{
  "hidden_size": 384,
  "head_dim": 64,
  "vocab_size": 32768,
  "parallel_block": false,
  "init_std_o": 0.00294,
  "weight_decay": 0.026,
  "lr_head": 0.00581,
  "schedule": "wsd",
  "decay_fraction": 0.677,
  "max_steps": 7907,
  "dataset": "wikipedia_en"
}
Each number is 50 + 12 x the weight over its row's rms, rounded and kept within 0 to 99. Layers, rows and columns count from 0. The size before them is the row's rms in percent of the matrix's.

# k: layer 9 attention key, 384x384, rms 0.0861, rows 307-319, columns 192-287
# q: layer 9 attention query, 384x384, rms 0.0914, rows 308-319, columns 192-287
# v: layer 9 attention value, 384x384, rms 0.118, rows 256-279, columns 192-287
# o: layer 9 attention output (transposed), 384x384, rms 0.108, rows 256-278, columns 192-287
k307 092:55 63 53 35 36 61 56 42 35 54 25 31 78 64 52 33 48 53 42 47 58 46 50 52 39 71 55 40 68 53 47 52 29 62 58 34 60 50 67 60 63 56 35 41 67 24 42 42 35 42 59 31 61 54 37 47 36 70 58 48 63 48 53 25 55 61 41 48 41 47 51 66 63 61 54 79 52 49 48 77 68 60 40 51 32 45 60 35 68 60 69 67 59 46 50 54
q308 091:52 60 44 56 33 65 57 53 39 57 44 52 54 43 51 45 44 43 55 50 40 40 58 45 45 34 44 48 38 73 43 32 54 40 29 49 45 86 55 57 59 34 63 48 58 64 51 45 50 49 49 62 53 49 74 43 56 42 54 45 63 38 53 32 49 66 62 54 67 44 42 76 63 36 58 48 59 58 50 69 41 40 57 64 53 44 70 45 67 51 35 44 44 34 45 54
k308 090:28 48 58 51 48 48 38 58 44 49 45 38 49 54 56 43 60 51 54 49 52 38 58 45 60 37 47 41 41 52 54 47 24 49 57 51 48 43 52 55 71 48 85 47 61 37 37 41 61 57 58 49 53 57 52 62 52 48 53 54 54 38 45 55 54 51 50 42 41 70 37 43 40 45 40 58 69 62 77 47 42 34 50 71 22 49 41 42 43 53 48 54 43 41 57 24
q309 079:61 36 24 73 45 54 59 67 52 43 40 34 29 45 70 28 14 34 52 62 47 52 49 76 60 53 60 48 62 51 61 56 66 46 46 48 45 46 55 49 40 37 44 76 53 57 47 48 35 64 67 53 53 44 67 44 49 33 37 45 50 27 52 39 49 59 53 70 67 80 37 81 60 41 47 35 50 51 62 45 61 49 35 34 45 20 57 53 52 60 24 47 58 45 48 41
k309 081:62 48 56 36 50 45 73 45 47 41 34 56 46 58 48 52 47 47 41 52 31 57 43 45 40 58 55 47 59 40 53 44 46 47 56 46 39 51 51 46 53 45 30 51 48 74 64 48 55 42 56 22 59 54 40 38 41 11 58 37 44 59 46 50 44 40 55 48 57 40 43 39 33 36 62 39 39 72 56 26 62 52 34 42 66 41 43 44 56 63 59 59 47 38 53 18
q310 086:53 33 48 33 47 59 53 50 37 41 65 38 41 54 45 56 57 45 35 39 55 38 66 58 60 69 52 48 47 66 37 49 44 55 46 60 56 52 38 53 58 61 41 57 41 41 52 64 44 20 37 50 53 62 37 33 39 41 41 47 43 61 49 48 29 37 44 41 58 46 57 49 58 40 50 48 57 48 54 59 75 36 58 42 20 81 44 61 50 53 35 44 43 29 58 42
k310 091:54 56 54 44 41 64 24 55 46 60 33 42 37 60 46 60 74 60 55 41 61 46 87 38 54 59 38 55 41 58 46 40 78 53 30 54 34 49 40 47 56 47 72 42 49 41 49 38 28 51 36 64 40 43 74 39 51 60 38 61 58 35 35 45 60 40 38 38 68 48 37 33 53 33 55 32 53 37 49 32 57 56 62 22 80 75 46 54 50 45 42 50 31 51 38 54
q311 084:67 68 49 44 46 40 25 39 39 40 79 65 69 53 55 37 36 49 53 56 34 57 38 46 19 32 67 42 46 46 67 58 36 50 54 62 49 55 48 56 27 39 48 45 45 41 32 47 62 51 44 56 44 30 26 48 62 49 37 46 53 31 66 44 59 48 51 59 56 58 37 66 42 51 52 78 52 65 37 51 41 55 58 48 55 46 60 54 69 58 35 44 46 47 28 55
k311 087:63 44 22 61 53 38 44 36 43 46 30 65 65 59 56 65 43 51 35 64 46 39 58 41 41 73 55 58 39 32 69 45 40 42 53 66 45 55 63 61 43 54 50 47 57 44 46 59 38 67 74 49 55 60 43 53 40 40 48 46 39 50 52 48 57 61 38 34 58 57 60 48 49 73 50 79 55 63 50 42 62 51 35 40 34 61 71 51 52 76 54 75 44 37 52 55
q312 080:38 51 35 41 35 52 59 47 55 61 64 48 57 52 52 40 42 58 42 50 45 55 35 47 49 58 50 35 57 57 45 54 64 24 26 54 52 47 44 48 69 45 49 56 40 43 54 62 53 48 61 42 75 50 35 46 24 49 61 32 66 52 63 36 59 31 58 58 64 67 62 52 65 42 43 50 59 49 47 75 37 60 65 45 58 45 48 54 70 47 46 38 55 63 64 52
k312 089:39 51 18 67 39 48 64 39 61 47 38 56 48 43 81 51 40 52 43 58 51 48 51 34 68 62 55 44 32 43 39 57 60 40 58 41 42 69 57 79 38 46 18 45 53 44 58 54 49 33 55 36 54 58 30 35 28 52 34 43 50 19 64 61 51 49 54 51 68 58 41 43 45 35 41 42 66 60 45 64 50 45 65 59 41 67 53 54 33 26 72 56 44 44 64 54
q313 080:62 39 44 59 51 39 44 46 35 60 48 44 64 33 48 27 40 53 45 60 56 55 53 39 69 52 49 69 43 36 48 47 47 58 44 37 53 38 41 30 29 55 38 48 55 75 61 60 53 56 40 56 43 68 62 49 68 44 55 20 45 49 62 66 63 54 52 48 54 39 40 52 54 43 60 49 36 56 37 56 68 46 51 74 57 30 56 56 62 28 39 49 52 49 54 55
k313 089:39 52 57 39 71 77 50 57 51 49 43 49 46 63 36 52 76 49 49 38 48 43 36 45 59 45 64 52 57 49 54 42 61 38 38 26 58 25 54 60 41 27 44 56 70 47 43 46 28 57 35 54 64 46 46 66 65 65 53 49 45 63 49 49 50 43 37 64 48 33 62 50 69 38 45 58 59 70 35 31 51 69 33 37 61 52 49 42 31 42 66 38 67 30 34 23
q314 078:49 47 39 33 40 43 44 49 51 41 44 43 52 48 43 65 53 30 55 42 29 62 55 41 54 36 41 47 34 51 63 58 63 57 54 41 48 70 67 55 49 69 40 34 33 31 38 47 56 58 63 49 61 67 63 23 45 31 58 52 56 66 50 58 57 50 31 45 23 56 72 52 55 65 59 40 54 35 41 64 55 45 46 39 55 25 30 55 39 34 52 42 47 48 70 56
k314 087:45 39 57 42 42 41 61 64 56 52 38 56 47 51 56 59 52 40 75 48 37 33 56 47 62 53 57 48 59 37 44 48 37 68 61 55 62 81 69 63 64 54 67 54 60 38 43 47 55 61 52 66 50 59 48 70 38 86 54 52 49 51 52 47 57 54 43 51 49 61 77 34 55 28 59 46 49 27 74 49 50 36 54 59 43 70 35 51 39 44 53 45 53 70 33 42
q315 078:65 66 40 50 50 40 69 16 25 60 79 48 57 54 66 59 39 62 50 68 45 51 32 52 59 57 77 43 52 56 43 68 61 40 38 54 52 61 62 55 20 49 32 53 46 51 51 49 48 52 53 49 45 37 59 49 48 48 50 19 65 36 47 44 51 56 60 60 50 69 53 42 36 43 48 43 79 57 46 42 51 76 27 60 84 53 64 44 53 30 52 27 58 31 35 43
k315 089:50 41 31 43 35 33 47 52 50 48 39 51 58 50 72 56 39 70 47 75 44 58 62 47 42 65 33 28 53 42 45 14 59 31 69 62 57 68 37 56 37 66 65 39 62 66 53 57 44 45 75 37 58 56 40 61 31 60 72 44 32 51 53 62 48 47 58 42 61 66 42 58 39 56 33 59 73 53 41 40 83 75 67 39 32 53 66 67 35 36 65 61 34 50 42 58
q316 075:56 60 42 57 55 47 45 51 39 51 54 72 39 44 60 69 49 48 50 51 78 34 46 58 58 50 50 69 40 57 67 46 34 54 57 54 64 36 56 50 56 28 35 79 52 32 59 52 61 59 47 60 50 35 50 59 49 44 57 47 48 63 72 53 36 76 61 62 38 49 45 44 48 45 40 34 27 68 49 68 52 65 53 46 48 73 59 52 36 37 43 34 42 47 50 50
k316 082:48 64 38 36 35 35 68 42 31 69 60 67 65 38 58 76 59 46 55 51 47 74 62 58 64 44 33 55 47 71 50 24 44 36 61 38 48 59 28 52 43 61 53 48 44 44 77 56 54 51 35 26 41 65 66 86 66 68 52 45 61 49 25 31 64 59 46 33 49 43 49 47 67 62 62 60 35 62 47 44 43 65 41 55 45 54 33 60 60 60 47 35 36 38 45 57
q317 090:58 36 46 36 47 41 38 61 54 33 66 56 59 43 24 41 46 60 60 52 45 44 45 41 22 22 51 49 54 53 52 48 46 71 51 51 32 57 41 63 34 23 46 34 49 67 30 49 64 54 57 38 35 62 54 51 61 51 40 54 62 27 56 62 48 58 58 51 65 55 46 69 53 48 66 63 47 74 49 43 51 42 22 54 64 35 57 54 42 52 50 45 54 28 68 52
k317 085:44 33 37 61 28 50 29 65 32 47 40 47 78 48 56 46 59 78 65 56 57 42 58 65 30 52 56 49 64 35 49 46 44 66 45 26 78 32 50 58 54 61 32 39 42 53 39 40 42 31 39 35 53 47 66 46 37 43 37 60 47 47 59 49 40 68 56 25 67 36 40 47 31 37 43 56 40 68 51 50 88 42 48 69 30 59 73 70 47 74 59 59 59 49 41 45
q318 084:66 33 25 50 50 54 61 53 39 43 43 67 33 51 38 26 58 56 23 61 54 54 50 44 34 46 24 61 50 49 56 65 46 51 45 63 50 40 40 54 51 64 58 16 77 66 40 54 57 47 47 52 51 67 33 62 69 69 41 54 39 55 46 79 24 53 47 72 48 40 50 55 41 56 54 51 60 44 52 76 52 53 40 62 52 52 37 25 45 56 58 38 37 37 48 58
k318 084:68 36 47 42 52 38 40 58 60 41 36 42 69 53 44 50 62 45 55 48 52 53 35 30 61 47 35 52 45 45 41 39 48 52 53 42 72 32 59 60 56 58 48 64 63 48 51 45 49 67 55 61 60 55 70 51 63 55 59 44 64 54 32 46 47 62 49 70 52 11 43 60 52 52 30 66 49 55 51 38 64 48 46 53 38 51 47 44 80 71 48 48 58 62 77 50
q319 087:40 41 63 76 40 74 71 44 54 55 61 75 43 35 37 41 61 41 32 37 67 46 68 36 47 45 36 60 36 75 52 59 39 35 66 46 53 55 34 36 32 61 48 38 40 57 72 47 45 46 43 53 51 63 69 30 48 46 70 59 45 54 42 67 33 55 43 50 48 41 47 45 85 39 56 53 39 48 78 50 51 35 63 59 52 51 57 54 38 49 42 48 62 53 66 34
k319 091:39 56 60 50 61 61 73 46 50 45 48 66 24 64 49 50 57 66 55 53 65 56 66 47 53 51 36 38 32 36 38 18 48 57 59 38 57 45 43 48 45 41 26 61 65 42 61 82 46 45 71 54 55 82 53 34 31 58 33 66 44 59 40 59 50 32 56 49 42 51 48 29 99 31 27 50 49 54 76 44 31 65 63 33 40 43 48 44 38 56 47 62 51 53 40 55
v256 090:67 43 46 52 48 60 53 41 45 29 26 54 35 47 53 55 52 49 39 57 56 36 71 65 66 54 46 50 53 43 36 39 54 34 53 45 55 39 35 67 33 51 53 55 49 32 50 51 39 57 60 60 66 38 37 67 43 37 44 48 47 59 63 51 56 49 43 25 65 50 35 71 52 49 41 36 83 48 53 32 55 51 48 57 45 50 42 45 27 70 41 42 54 45 48 35
o256 086:52 46 36 59 44 44 38 55 73 48 54 41 44 82 69 77 31 26 73 51 43 51 36 53 53 51 47 46 41 14 39 53 67 40 55 50 37 53 58 58 60 50 16 34 45 33 47 53 64 46 52 28 62 42 52 51 22 51 49 68 61 64 36 39 51 63 63 39 65 51 54 44 56 35 61 67 50 54 46 51 49 43 59 38 51 60 62 62 63 63 60 47 46 44 54 50
v257 103:50 54 54 43 36 42 43 68 46 57 49 50 56 59 50 52 64 56 54 54 51 42 61 09 43 60 39 47 47 36 56 60 50 47 42 48 68 47 85 45 53 45 83 35 54 47 45 45 36 64 31 63 58 51 41 42 52 42 28 45 44 40 56 66 74 31 52 49 63 47 37 68 62 61 44 57 47 53 55 43 49 38 50 54 62 64 49 54 46 65 52 50 41 34 51 68
o257 101:71 32 34 63 55 36 46 45 80 31 43 59 40 54 35 31 63 44 38 45 74 47 49 48 77 72 40 44 48 46 54 56 59 61 61 53 62 45 38 48 60 45 44 59 50 54 49 55 47 45 57 72 24 65 58 64 75 46 56 61 20 48 54 58 55 50 09 36 26 41 58 63 53 63 59 52 40 40 56 36 50 45 70 32 35 54 78 45 47 56 39 38 51 61 45 37
v258 096:34 62 52 43 58 36 56 54 87 62 18 55 35 63 26 41 56 49 80 19 12 57 33 35 55 44 60 44 55 51 61 54 34 22 41 53 58 43 49 62 52 50 69 64 61 36 32 38 47 53 35 47 76 48 39 26 54 53 55 78 38 76 45 62 34 42 54 49 52 50 73 48 32 51 52 35 53 45 49 76 58 58 57 54 42 64 45 39 64 68 60 36 44 66 51 36
o258 095:36 48 49 51 70 53 47 52 57 58 18 39 48 28 57 42 49 37 45 63 47 65 47 54 64 55 88 39 54 66 52 42 49 40 53 67 47 52 54 54 56 50 50 59 47 44 47 75 51 57 52 66 44 57 45 61 50 55 41 50 64 37 60 48 74 50 10 21 44 33 31 55 42 37 41 45 49 45 27 61 40 37 48 38 60 52 59 45 60 52 40 28 51 37 29 33
v259 093:61 51 70 52 42 48 34 49 46 50 47 74 34 53 43 35 33 56 31 39 54 50 35 42 65 25 56 70 48 59 31 67 53 57 40 59 58 44 52 41 78 53 43 49 54 58 53 41 69 37 50 45 48 47 43 53 71 40 44 48 48 41 51 44 30 44 38 35 27 63 51 71 55 56 47 53 47 24 42 52 65 75 52 28 55 57 46 48 52 20 49 58 41 51 67 40
o259 090:66 36 26 65 53 48 59 33 59 57 71 50 47 40 40 47 60 43 69 54 54 34 70 36 57 64 57 53 35 67 56 49 35 99 63 55 41 76 42 58 48 24 69 35 37 73 53 34 48 49 59 56 59 52 42 35 67 36 67 38 55 59 50 54 26 41 51 49 38 38 52 41 62 53 55 55 32 35 29 51 50 27 63 53 41 45 48 55 52 70 43 32 48 32 35 46
v260 095:58 58 34 45 54 72 63 64 44 44 69 49 48 26 62 58 36 76 43 80 63 54 63 41 51 51 58 47 54 30 40 44 66 44 57 55 52 74 33 43 41 56 48 45 51 43 63 70 52 47 48 47 47 61 64 62 53 45 55 60 43 32 64 61 52 60 52 58 62 57 53 79 52 21 55 61 49 56 46 41 61 55 48 50 52 53 62 42 49 35 51 42 54 48 42 48
o260 096:69 40 59 65 40 33 77 52 55 44 56 58 30 75 63 49 57 25 72 32 40 55 49 58 46 45 37 51 64 61 35 77 48 59 55 42 53 36 55 56 61 55 42 47 50 31 39 36 54 53 60 40 15 51 69 48 53 32 66 42 55 51 39 40 37 32 62 42 50 50 47 53 61 50 53 43 36 41 67 39 42 46 54 32 47 39 45 52 49 57 53 43 78 66 52 35
v261 105:45 49 43 47 38 49 41 49 65 57 24 53 24 33 59 47 31 42 69 48 37 46 56 47 69 35 68 39 52 54 49 38 55 32 47 67 64 48 42 60 73 60 62 36 39 61 37 54 54 58 52 55 30 55 52 44 69 53 36 55 57 32 50 37 78 65 42 52 47 33 54 53 41 42 60 40 30 49 62 27 53 43 58 56 62 52 62 35 46 52 35 40 49 83 57 68
o261 107:45 41 35 56 55 43 51 36 31 46 54 44 43 42 52 42 23 46 53 53 27 73 69 33 52 50 79 52 50 60 54 43 58 49 67 46 58 60 33 33 39 51 74 71 43 58 48 46 47 45 28 70 53 53 52 37 55 53 54 32 47 67 55 51 44 45 40 45 59 55 55 56 28 61 60 20 44 33 61 45 44 35 67 46 51 50 45 46 46 47 39 52 50 60 34 44
v262 091:37 46 42 43 44 43 54 38 63 45 88 48 27 20 36 57 49 46 72 38 45 53 43 78 39 41 64 47 59 46 32 60 41 51 64 70 76 46 42 46 53 34 58 60 68 26 47 58 50 54 43 48 61 50 62 35 35 60 40 39 54 51 61 54 61 62 46 71 54 54 60 36 39 69 47 45 25 29 38 58 40 49 56 35 45 50 53 39 53 40 56 48 36 63 45 34
o262 096:43 42 29 42 43 57 66 64 24 36 26 48 41 62 54 60 48 29 49 60 43 51 53 43 52 41 53 43 73 38 64 60 50 48 90 44 28 68 63 59 55 47 57 44 47 58 66 42 47 64 65 48 46 57 62 45 52 55 63 55 55 33 63 45 52 37 47 34 41 46 50 59 31 58 43 40 53 72 56 48 71 54 43 69 66 43 55 43 32 64 62 79 47 55 75 59
v263 095:51 43 38 49 47 49 41 71 28 63 59 61 44 46 45 65 47 35 56 34 68 53 57 49 62 54 54 56 50 60 39 76 48 25 55 67 34 24 55 63 32 53 42 61 57 60 40 68 44 42 60 47 49 36 54 44 58 49 49 43 36 46 21 61 42 58 66 55 43 85 37 45 68 60 53 31 54 54 40 39 56 65 49 51 39 40 46 57 29 54 45 46 44 47 44 52
o263 088:42 49 57 51 46 60 51 45 59 40 62 32 46 54 58 40 57 63 39 60 46 64 42 66 36 56 38 55 49 62 35 54 69 51 46 54 80 44 46 42 54 65 49 54 56 37 43 32 47 54 28 30 63 74 57 45 26 51 68 59 59 51 42 46 61 72 56 48 72 44 42 55 64 35 43 75 52 53 63 47 48 34 32 51 51 40 38 45 64 30 48 12 33 31 45 26
v264 102:62 42 40 56 92 59 63 36 60 59 42 64 41 54 47 52 52 39 53 64 56 11 57 22 46 49 47 74 46 24 49 47 52 54 35 38 58 43 53 68 55 33 56 35 56 63 45 52 47 41 43 40 30 54 54 50 60 47 47 56 45 63 44 50 43 67 51 59 49 59 56 57 58 56 35 41 62 37 53 38 33 52 56 44 62 48 48 54 63 59 56 44 39 66 38 52
o264 099:61 42 75 52 38 36 42 50 34 55 58 52 65 68 54 49 51 39 46 21 57 79 51 63 64 42 56 34 57 52 31 44 52 36 79 47 37 64 38 45 62 56 45 59 38 57 73 23 43 45 38 59 52 41 47 42 55 49 53 53 48 36 52 25 59 39 37 23 60 66 32 70 47 49 66 62 46 51 43 47 56 38 62 64 32 58 56 39 62 43 44 61 82 59 54 41
v265 097:41 36 52 59 52 67 49 60 26 28 56 58 34 66 49 73 68 58 23 57 56 48 33 45 32 48 31 48 35 49 45 63 34 55 65 38 65 52 38 61 56 44 37 59 59 44 47 58 55 58 52 60 47 69 46 47 56 53 43 47 26 46 43 33 53 72 46 47 47 40 44 64 66 60 33 59 66 44 76 69 43 39 33 69 50 38 59 43 56 39 22 60 52 47 38 51
o265 097:87 54 21 33 73 51 47 58 56 50 69 54 75 70 62 61 52 44 37 57 52 58 55 47 63 57 40 58 44 27 40 43 51 41 38 52 50 59 36 43 24 54 34 62 47 43 59 39 33 31 65 44 67 35 50 38 45 74 38 51 42 65 56 37 59 39 59 31 52 69 76 47 53 55 54 40 55 60 59 56 54 47 57 41 39 63 39 59 31 49 46 39 56 27 36 60
v266 097:51 66 41 34 81 55 34 59 42 45 75 47 27 58 39 42 60 50 59 28 53 39 35 53 25 37 32 42 67 74 39 80 65 61 45 23 40 51 43 40 29 54 43 55 54 63 60 53 62 60 43 47 45 26 65 38 43 25 60 42 36 74 49 66 59 64 70 35 54 36 42 58 67 43 56 50 38 47 43 64 40 66 37 52 59 34 42 53 39 57 71 54 27 37 40 46
o266 094:60 45 58 69 54 24 60 40 31 43 32 46 59 54 73 49 53 56 31 60 58 64 56 57 75 45 37 59 25 48 56 48 50 41 66 61 74 45 54 54 57 32 38 12 55 63 43 22 56 60 58 42 47 49 41 44 41 53 45 56 60 43 43 46 47 55 47 58 28 64 48 63 53 53 53 51 47 28 41 48 67 60 61 46 51 61 58 41 64 50 19 43 57 50 29 46
v267 103:59 48 52 63 58 57 53 53 24 33 52 53 56 64 52 67 45 57 53 47 55 60 45 46 41 50 55 71 56 43 45 39 54 43 48 40 41 54 58 46 53 32 54 71 64 45 50 52 44 47 52 57 57 32 32 53 30 26 43 33 44 49 58 46 68 51 66 65 44 58 41 41 57 46 42 48 39 62 49 51 52 41 48 48 28 55 49 49 31 57 45 44 43 31 39 55
o267 100:40 52 60 40 42 49 42 64 68 44 42 81 39 62 56 50 57 61 36 43 51 38 42 50 64 56 29 55 38 60 48 44 43 43 53 58 64 35 64 41 44 57 43 31 32 46 52 61 43 59 51 47 40 63 64 39 60 50 54 53 17 52 57 60 33 51 38 38 49 24 53 54 61 39 64 60 68 35 64 69 59 36 59 40 50 48 48 55 56 67 48 46 38 37 63 34
v268 095:47 53 47 57 54 42 57 61 44 37 67 47 51 49 51 68 73 61 78 68 63 43 53 44 52 54 40 56 43 35 43 48 67 34 45 64 47 53 59 54 50 76 49 32 47 38 75 66 45 59 57 65 36 36 45 47 57 63 48 63 37 47 59 65 38 61 58 61 36 67 49 63 44 50 52 37 28 72 45 41 55 39 56 51 32 50 51 79 63 70 54 54 49 28 53 38
o268 094:54 35 65 35 44 48 53 34 39 54 64 58 64 54 64 53 48 39 36 56 39 63 48 51 18 62 53 31 55 40 43 60 56 65 69 65 53 43 46 45 29 46 60 60 46 35 41 65 37 42 44 29 64 64 28 57 49 51 54 47 56 31 45 41 67 49 30 58 48 51 42 44 68 37 56 68 62 57 56 55 47 72 50 35 65 51 67 27 63 43 44 23 48 56 49 55
v269 096:51 51 52 45 40 28 37 28 24 42 52 58 84 54 53 84 48 63 37 49 64 48 51 52 81 51 66 40 33 39 24 48 45 46 51 61 25 63 56 31 50 70 59 63 67 32 38 37 50 43 50 51 73 51 48 59 38 42 30 65 58 67 64 89 42 40 25 32 55 52 52 39 50 79 54 67 56 38 53 63 41 59 58 56 49 60 60 48 47 43 58 65 47 59 53 46
o269 093:47 68 40 63 48 49 43 48 60 41 69 48 42 47 49 57 35 31 58 53 54 54 45 40 47 63 46 46 53 44 61 60 54 72 33 37 55 16 60 55 47 35 32 57 40 59 61 64 58 49 57 64 49 43 50 38 39 55 48 23 59 42 46 68 49 30 71 73 47 46 30 43 50 44 37 47 27 58 57 21 61 33 52 61 52 30 61 64 38 45 61 35 43 45 67 35
v270 089:51 58 38 72 47 31 49 67 59 50 55 57 30 54 43 44 48 51 55 61 46 38 27 49 48 50 32 44 56 52 44 36 43 52 57 61 69 81 59 68 54 46 35 48 61 41 38 72 62 63 45 44 42 48 52 43 52 40 46 55 57 50 30 40 51 51 71 35 49 40 47 42 49 47 51 30 58 60 44 61 60 40 62 53 66 37 34 49 70 52 60 53 52 58 41 63
o270 091:53 66 69 51 52 69 40 42 39 44 64 26 44 47 37 49 48 54 49 59 56 64 45 52 46 29 57 53 60 50 35 64 44 38 67 47 63 60 44 49 35 40 35 45 49 37 50 54 48 40 61 45 66 39 35 41 70 61 50 36 36 32 75 23 53 31 50 45 64 66 76 48 28 49 38 54 58 44 58 26 63 41 55 54 46 42 42 55 53 38 24 26 51 48 42 44
v271 093:65 34 39 55 64 55 42 81 49 50 65 49 57 41 47 58 45 75 54 52 48 62 55 33 54 55 40 57 58 43 50 56 42 40 45 53 30 63 44 49 68 56 41 57 54 51 53 58 56 44 56 31 25 69 46 63 42 47 37 50 31 32 40 49 55 53 45 23 45 46 62 59 42 38 45 65 34 44 37 65 57 56 20 65 43 54 43 56 64 41 45 51 48 33 69 76
o271 093:30 53 48 61 48 29 73 42 52 47 62 66 60 62 68 51 38 41 54 41 51 54 32 47 43 47 41 35 43 49 53 56 53 37 42 59 68 62 46 68 58 42 50 49 39 44 67 41 48 43 39 61 52 48 42 42 45 39 49 55 34 44 48 54 61 64 60 41 42 49 52 44 54 74 42 63 83 58 47 53 58 55 68 29 50 55 49 52 72 68 61 29 42 63 38 30
v272 095:46 44 61 50 31 57 35 52 57 62 61 51 42 75 54 33 79 46 30 55 36 61 65 65 30 52 50 30 43 55 32 47 31 46 50 52 28 48 51 23 34 61 42 50 54 40 36 22 44 41 65 44 55 46 43 78 57 52 37 48 52 50 57 40 41 54 29 47 62 61 54 25 91 60 55 47 52 35 43 53 46 65 49 28 60 40 45 42 28 39 54 65 37 37 63 35
o272 094:45 34 54 42 61 51 53 39 19 45 57 49 69 32 31 72 40 57 72 37 57 38 27 48 41 61 46 68 51 49 67 48 55 40 31 46 46 51 43 62 45 50 41 65 38 46 42 52 62 70 29 42 71 51 62 49 39 56 65 63 46 50 48 46 59 68 61 69 62 62 56 46 44 53 43 41 53 72 73 58 45 45 25 48 73 39 54 62 57 53 55 48 60 43 37 53
v273 099:39 48 48 37 54 51 52 59 45 73 53 53 54 64 36 53 39 61 63 76 52 57 73 75 44 51 41 44 41 67 48 25 23 66 49 35 40 76 60 57 45 47 28 51 50 69 58 51 34 39 48 33 48 64 42 54 65 38 48 55 48 34 50 56 56 50 71 52 51 46 38 60 48 43 61 71 60 72 47 46 36 47 45 72 32 57 46 34 60 61 57 71 56 53 48 52
o273 096:64 58 54 62 25 41 38 49 61 55 43 64 41 37 38 32 39 31 33 61 64 52 55 46 53 51 30 53 70 53 47 73 44 33 49 65 72 64 37 45 72 53 48 61 39 48 42 64 63 48 31 57 58 48 54 35 46 72 29 46 47 49 43 36 70 32 67 72 49 54 44 50 44 73 48 44 32 50 50 32 44 36 42 31 53 76 40 46 54 64 50 55 60 65 53 46
v274 085:39 65 52 29 43 22 33 40 37 39 43 54 72 54 70 56 49 45 41 45 53 72 56 50 68 58 57 47 32 54 32 41 53 56 49 46 42 48 75 83 48 65 34 53 52 51 34 63 46 31 53 39 51 62 35 40 61 45 57 44 63 70 63 38 32 59 71 39 45 28 57 50 52 40 51 52 60 51 66 51 39 38 61 66 51 55 54 54 59 54 41 40 42 18 34 40
o274 084:61 46 46 65 47 64 54 55 67 41 51 35 46 64 42 42 54 72 47 76 39 46 29 59 30 34 41 49 62 48 71 42 48 57 43 59 47 32 50 32 51 47 45 57 63 75 49 75 50 41 38 45 47 51 59 40 57 52 72 62 41 45 41 47 21 53 30 58 62 45 31 52 49 53 63 43 46 46 57 40 51 67 30 45 60 36 49 38 42 46 71 38 56 44 31 52
v275 097:54 56 60 61 52 30 66 44 44 53 49 63 55 62 47 54 45 51 53 67 57 63 52 51 71 44 46 60 53 60 35 65 52 43 36 63 42 66 58 62 47 68 45 50 55 52 57 59 56 36 60 48 58 51 68 54 51 32 47 39 69 61 49 59 79 26 57 55 43 66 50 45 27 31 42 41 66 56 32 57 62 47 54 55 40 53 45 33 37 54 54 41 52 69 47 41
o275 094:75 56 54 29 41 55 58 50 61 42 58 32 40 54 30 48 41 53 59 47 38 57 36 67 70 56 49 45 56 47 37 55 52 59 44 58 49 62 58 62 42 50 24 58 57 65 36 60 49 48 35 49 42 46 45 26 62 69 58 60 30 40 25 66 23 49 32 45 54 49 39 28 22 50 55 69 67 51 54 45 40 62 26 27 63 59 52 68 60 48 64 61 43 45 52 43
v276 092:42 39 78 89 61 71 51 58 39 48 50 55 54 65 37 38 46 49 51 60 60 58 68 48 34 40 49 52 54 43 59 48 31 46 39 60 54 68 58 39 51 49 53 46 59 36 49 47 58 31 63 53 51 33 55 68 51 61 48 52 55 71 58 60 42 32 62 43 45 65 28 46 65 69 40 42 50 43 38 49 43 40 58 36 58 44 57 37 34 37 59 54 61 48 46 47
o276 090:44 50 43 44 28 43 43 23 47 72 48 76 69 50 50 58 47 45 40 39 44 47 44 36 51 53 43 53 55 19 62 45 38 46 39 47 59 52 45 39 31 34 35 33 54 57 59 62 48 43 48 44 58 54 48 45 57 51 64 31 56 43 62 61 60 39 68 47 62 37 72 50 33 41 24 72 69 62 56 50 60 37 44 73 38 40 61 54 35 52 54 55 44 60 68 46
v277 091:43 42 39 30 60 55 48 34 79 48 51 61 52 38 47 55 57 21 66 48 37 30 70 33 42 31 71 51 53 74 31 47 62 58 50 59 42 60 64 45 49 65 55 57 58 63 62 41 54 26 39 24 64 68 37 42 52 53 69 51 63 48 60 57 50 52 52 40 67 47 54 61 54 37 69 56 36 36 42 53 62 40 62 69 44 31 41 64 42 51 38 52 57 41 44 58
o277 095:41 61 70 50 48 31 43 63 43 57 36 52 32 61 52 32 53 40 53 46 45 59 45 58 46 61 56 48 39 43 68 35 57 60 59 55 43 53 35 45 37 26 65 56 46 63 37 48 65 65 70 72 34 52 44 55 57 65 34 64 42 48 32 48 37 59 57 48 30 49 31 37 54 58 53 51 37 50 45 45 53 51 57 23 83 43 62 42 62 42 47 49 53 51 51 31
v278 095:45 47 38 52 69 52 60 56 62 39 47 48 57 45 42 33 74 68 61 64 61 27 32 39 38 80 46 65 44 48 81 45 44 42 34 43 40 43 63 82 44 54 31 44 59 49 40 43 45 52 50 57 39 37 52 45 46 81 52 57 51 49 37 43 39 49 39 41 51 54 50 38 47 57 49 42 56 35 52 39 45 82 58 54 69 50 50 45 47 35 53 57 43 46 48 45
o278 095:63 55 21 34 45 42 55 38 28 43 49 43 49 53 58 66 40 35 60 36 45 68 49 40 42 44 32 67 56 64 56 66 62 46 60 50 36 68 52 56 51 46 49 69 35 45 78 47 74 39 42 43 63 32 61 43 54 48 47 37 50 26 39 39 48 69 26 50 32 51 27 45 43 42 55 39 63 45 44 61 63 31 48 71 34 66 45 43 83 47 96 42 60 45 60 56
v279 099:49 42 49 47 44 41 71 28 44 59 58 42 49 31 38 48 41 66 41 40 44 47 59 39 63 46 48 67 46 66 77 64 49 37 51 56 56 48 62 38 59 31 45 57 76 64 55 40 52 60 37 55 30 47 26 45 43 45 44 25 45 42 54 65 53 58 49 53 64 68 76 40 50 51 52 44 64 48 32 54 30 38 57 43 46 68 45 41 30 34 50 35 38 89 45 45